config = dict(
    num_attention_heads=3,
    norm_place='pre',
    norm_eps=1e-05,
    rope_theta=10000.0,
    rope_fraction=0.75,
    qk_norm=False,
    attn_scale=0.177,
    init_std_up=0.05,
    beta2=0.95,
    lr_head=0.009,
    final_lr_fraction=0.0,
    max_steps=5308,
)
Each number is 500 + 50 x the weight over its row's rms, rounded and kept within 0 to 999. Layers, rows and columns count from 0. Numbers have three digits each. The size before them is the row's rms in percent of the matrix's.

# layer 2 MLP down, 96x192, rms 0.124, rows 73-95, columns 0-191
103:478536499468579635519415545416571418424531494440550457497401545425544601436480554607474499492582507514469453512514473438549480470474374476435469525514508469513582442499524485486402456458429425437425451494462489470593498574497524417494532480583544508515470441441520518524560518524527506506502578491442551492491469548546552496432507548594539562457537508473524498440489530461456482529570504397517418466471451580445461578512624491462580453452478470547517509481545507484471471547519491450483398469501433508498464534499501511469456483479491465570500592445386520465507479644497443468
104:338518506482543472495452491545402498470494463423553558458509424434444465495498531558455476571505517499559543509547456488494488495356518549437520517470520528535504505576441576475529459578504472520412480510564488472539426489516497461552433556528513442527505473551518528532526511516548639360524495506482500427446478512513405438603545512536477453501469517398397521454443469504433467518512463527565521427506531485456477509447517455431438518545523443468572550497522561440595521550501426465495438488452435414437499534494566618544501445576573483494510536413526537483555516649478494518
091:490556524486511527553518378552435503461458528419518592502467503475468533510483487468573570518430419533487457487461578506427515485494478508554517509538608532416502387489479594495526460597493535560491585486560427540480515536534441521435531529446530440552477528549482518559447519538564490492530433521559479517488438542511521427482481557492487562581377492450530439508474474553534493551505472560478547503560639572338543557565458464550431474571509522507454531465410557494448462404570498452533476496469517513508530438465454508477491400543544523460407516460582589617503486546435529513
109:449449490492574509521510480568563368514478459511507500506478478494503505512497576520489458632486420580474479422447508531493507472439456482526508403615528525483487534528484416504536484496546550577484530452486378516460451558419515482522519552543491548501457464604562510441445393459423539568455567438453527550418558424486475437637479499512432490474522516516457502547489531504382461514431506534525471452527489480573559496494601519375467522439465591525496456407414564575553436359478539535557487472566547483435469518533499486499470481461475498458431485477537493464522546435516548549
090:545394492614484522568459532428449415443500512479512495501526433526551488479499535479503541452540551525509504446546503459503517510477452476576539506518525570435391508474560467502482562530664417453487503515462547508474497482576508561550518464468535560471609498589596467477535499491521532435361523497460484583494494488505452486476454561533407514412464544547505593482546450413480664324539494499474582436488631532589520564457528486495514527521531572520530477498511562544530454467430496552535515447534496493514474514458594482473543538603464473454515499465511461510520464490539507479
092:488526460491497578440485516590469497457502491536452485541549461455577508533420545500449491509550486518492575521475413575574507441456488548439531520458477463561462501498398465510594524523487624595579499577465501529511560439519498468467513509456547547436471603564460500449354502459588523438502484520441483442437428477471417547495460547488612485461455440482436521516508508551516394495495660531535555525478509356514421454591440496516526531507501525447522494493463516473509527499538512445501482475578481502519519452565532532439577566557564538455481449563539500521393564613533546464
095:497544462605482519485531468476562484491473580514480512516431513563535525517539459561478421465500501466478546350634464526509460512466528525411533535508474533418508422525441518468515512480381456533481490500521453501556621382442584436591487570466486524525485495487500464530483527476421490456456390467551466401539470498539523467456464400494598482509559498491547582492529469480481506394469471488491503491553485497467381473537454394470561531421468535470440422472579453440584441505570648429464519485532481464393458550492530523436494479531489520439480572485499498479486472532473437448
096:496427470448548569553463447499648520411521472480489508516470555493473509475542432520489404528483487444481453535507400447519494468539603482551503379563481505551429559502641510508531523515581508524426516438495514553463561578470506489524505498498423529519524546481463530473489505431450470449504550529474517453501468509510457487548570461453522502436486496462483410587465508578392435542484494596423543452485464544554496533573468502470522591558481451505444497578538527508500537559401583581565476393458442470544501492586447542496558468518507631455499555570499455531470488444448627578
090:494552417504497477517432441568543476521488403441420468399433463506525524503475490493529441544505502535491572495493542433521409517379519522563502551498605520482479437491586445478540448496508465585510526455465463494526490511497415503509565477528585490605476483504419494604491511429492576558508547532518572561463522548503484534447517544571548537523404522572504474408519394541554530521468499513583490498533377510469464499478477469470475587576564533575512511476527600507515510496518479546391556513503517547596579508493442521468434563376469479453563355497494536411517505492506411442
086:520428496552344586496503465516474561443518509509531374551509509542435471516546520548493563497427473529468548401527573488511538571527451511505485483358543540503490485548488531518495451450498491539495532514473577479519494454480579502485486424513452470442463472424476571512559565499491507486488577540378594486495546478491489465421518521469541413514542609501472556453522503501491500543529439476491505554438494380494545487498430527495390502479572446595523551457536543422539503429465489382560516489537570402417520514529554520434482375449529461503537483533460522545513630483468523381
093:461443534603497599532461407571452507488450492580437470479550471426616425504546484420493462465586492491483521423529507424503499453540509451452463436444498590445500487564474495536464543543562569486598486481488545496511458507513424428621589436417448482541510521498470459516508523482512615386545487454513457453608501371493547632560493521558541447504426476487531571477439549493537472544537528464463489499435506500478535564502591460583451496538590406452499565429471550507533569487507510534545507443441528489548500590429488508492524389498462529516468491470556535471487478518473507548
092:548541647520571455531485455536546492503488461488571493547541570542509471510508541542501454511466404455496544527601450473612477507458505444535503348492434456476473452453467464466538576437521537535451515425557544530509512451407541507428503567421462439473526492524464435479539501419433487495536377500454567633496474538581431541516485484469487488418599420518467424550481550465558494370481477422394537542562436525514443500541453533489540441503523521484483469536612496528567512443467502517430570544479485472437566566511434565554450557505435525480479449463459477499494519477537537455
082:509537514463542516569471574550573460561485466420521464492439518467432495515435575510464430503523508455419528513487474558527600548426532515545469508476570495547522594502463565441515477464452562534468503500574555572489449450499478534550410499571550465534562396517544541581480608489494573603508459511516470530388521461423522535533513506494502460475564540521422450488567457481540473485414569493512508449469531548492528446470387569583541507447473488490527535412436465418588606517536462471457476613636504509446490635542480525518468551424500422442574542505553430491528505534473499484
090:529566466566539561482561500498479552457490486567499518503503546450459557461506428509442572482419434490435531510510425502545410525508552478402475495435492457499478497450461576452519399499587469493462507617485401484419469487507487479483452499454520446531514445477445405509639522543552546439502340525505513444530391556631476539492453498572535546523443455557513490483419421517573503482524582553425454476527472555433486482513527395539536462508521501431554557509371505455430512481538524545590485446536517514543547437499453499509578593482474529505507480537485547612514523550505563517
131:578513498557492409468504504476432620534479502506549548504604501572563432481488512530507417537422472502515525416567578561597404567438575379526504473506439552423533491406530505457516522471593405465565489536438521537472534540512471519465536513460439447549526542450440487441484446509469478504481416408531584450461477554502476560528512484552440539475383512491585463585450487575514577471479513468443477544532509522513487479387446527573526506464476382522459549389517514502526492481519443491461402585542476480484537586422509504520429438469448515513520571596537482548518501539522512511
095:493536533402345442566426436498598492489466497582516545486510509526463523517512514513484473464589577612613513472419425510550457462418511513384478530467525514507507482472476498569578522540518601579465488521546487565498580514564493633567460515531573537459443509567423493484459445477531610495469569550487548427458502480469489526476546569459504411501526518504477542488528483456461442526417599461489493556592460473483500501534481596417485529475424554531434537557428548591504517496588424455509482533532435513472575486503553548512442498504492447416526485499518484535467450564525451424
099:473465476520471573561474430575498479472544523575483468466510450523388503564496366534439558550545417482555534519457570559540412462502468441467436440471453585507490516614461488485477466531555510557449495458514496512533652481586448485515571477465500562496550550523525564519531493489464522492465516459514558529441491556499457478500529536618473471503515427439474513508484400460469583404455478615440500398461489475430429479521441425490562534593546520542485447497515381557473500549537512493530484415568453478561602502491521418451490448542588442479615506475444431531505511469486478511
092:512471507495472587520434567417445454549532435489528508462478435560527484398472536471512513476481446435535519501461499567450525459496450479522460538462574471520508443586607416457559538483488577535473440430520569523524384421344538428483543492622460394510417491462568496482430544552550492558445554453463488427488601467582547537437555452572485531549542464411559474505525541474455468517545503480506449460455446516461494544440571471469596544473477461428507488468464426422475360505543479463529577533468513510490440537549448481525510531574510484528511489515467419450450497596495488557
103:569515507579501569571484526531444554464450530508452450451505540483551552496569517588491495568512516530554455429498432484423548392604480472522566533522517578537509497487510611486462484431411447464513529615531478439449463442437538422535495561488518566515478546535458509442496582519521428395473448540491459432540467504539485494533512433509400522560474445522412475523504551486544429473459450403532541578496438494453513459541476562499557532572502519475403512550429513490490507416517526527551507527532459503458458481433401620496491553543579492519527579497412496386625515414520529431
106:412392392470389548494503437562444513510479447451562453576465504416451537479537535609540568435529508511515472488464481480518453518519461525509483585456456561530564487486559553582486535503523469418496437498458607532561571525566527576518452429558546539486465516539430490498543493545470623458541547498532524525551473502506459434494567511454502499490516418486582622517530537426440494548524526551528516389438591511514557489521555425499632556427513482499542550524550439550481481562535414416586480519477489430503409493469513509442483476532472577553564480513468527476553453527446425568
098:516469521586494493449554479522510544521524456466505471525568532461519495426565452560466466528471481452529460531641542454623507482492462432577446420469423534436452456488501518512469529465453423485511494471483549537532515624492401541469432512548582480568383458439455529460539513451542534520488489513464547518527493434553522590500400460537614556434518559583526458488407543542511593486557432365478544512451511457513581546515490567537473457457574434582434516496526446435450485478438523494452479555513477459510467477482407580561540493536395609511513463521484517493494434548476456574
089:537454550444549510544492451460491533482605574556502571384479409499455472598458525497459548510499512531535487527499540453438438467553637493460530528583381528527485524538538519449587469565427469561533394437564407486459487466535492531528584496418469515458503451542569471521442495363518494523565526524531515518449531575437528430505458481493408511449496469481452448562558458458532566596474436519478469435460571518464494519459588481435555495518499413462490523501453450471515450536444549508478464487452469488595431494584529425495514573487385455558527503575393515437482490455518492449
111:431468472549492523540526462483477531414503482472564475535455445448556459468561477525475512448435593494573562469493544456574453458405462530465496565500523538532547486532479585436534452496547510516489431438508512544493511495497439452524500500468596521475427521492482508640533474589526508391485489573498538563460524508426467516446485558584502500578482582498444535450537559428473456487548497545530524451499482479408520537527449422493513484468557462500584494443488479442654573556514457450533522492516472503654515460529495426489525404500484409540547388403516541529492466683493433490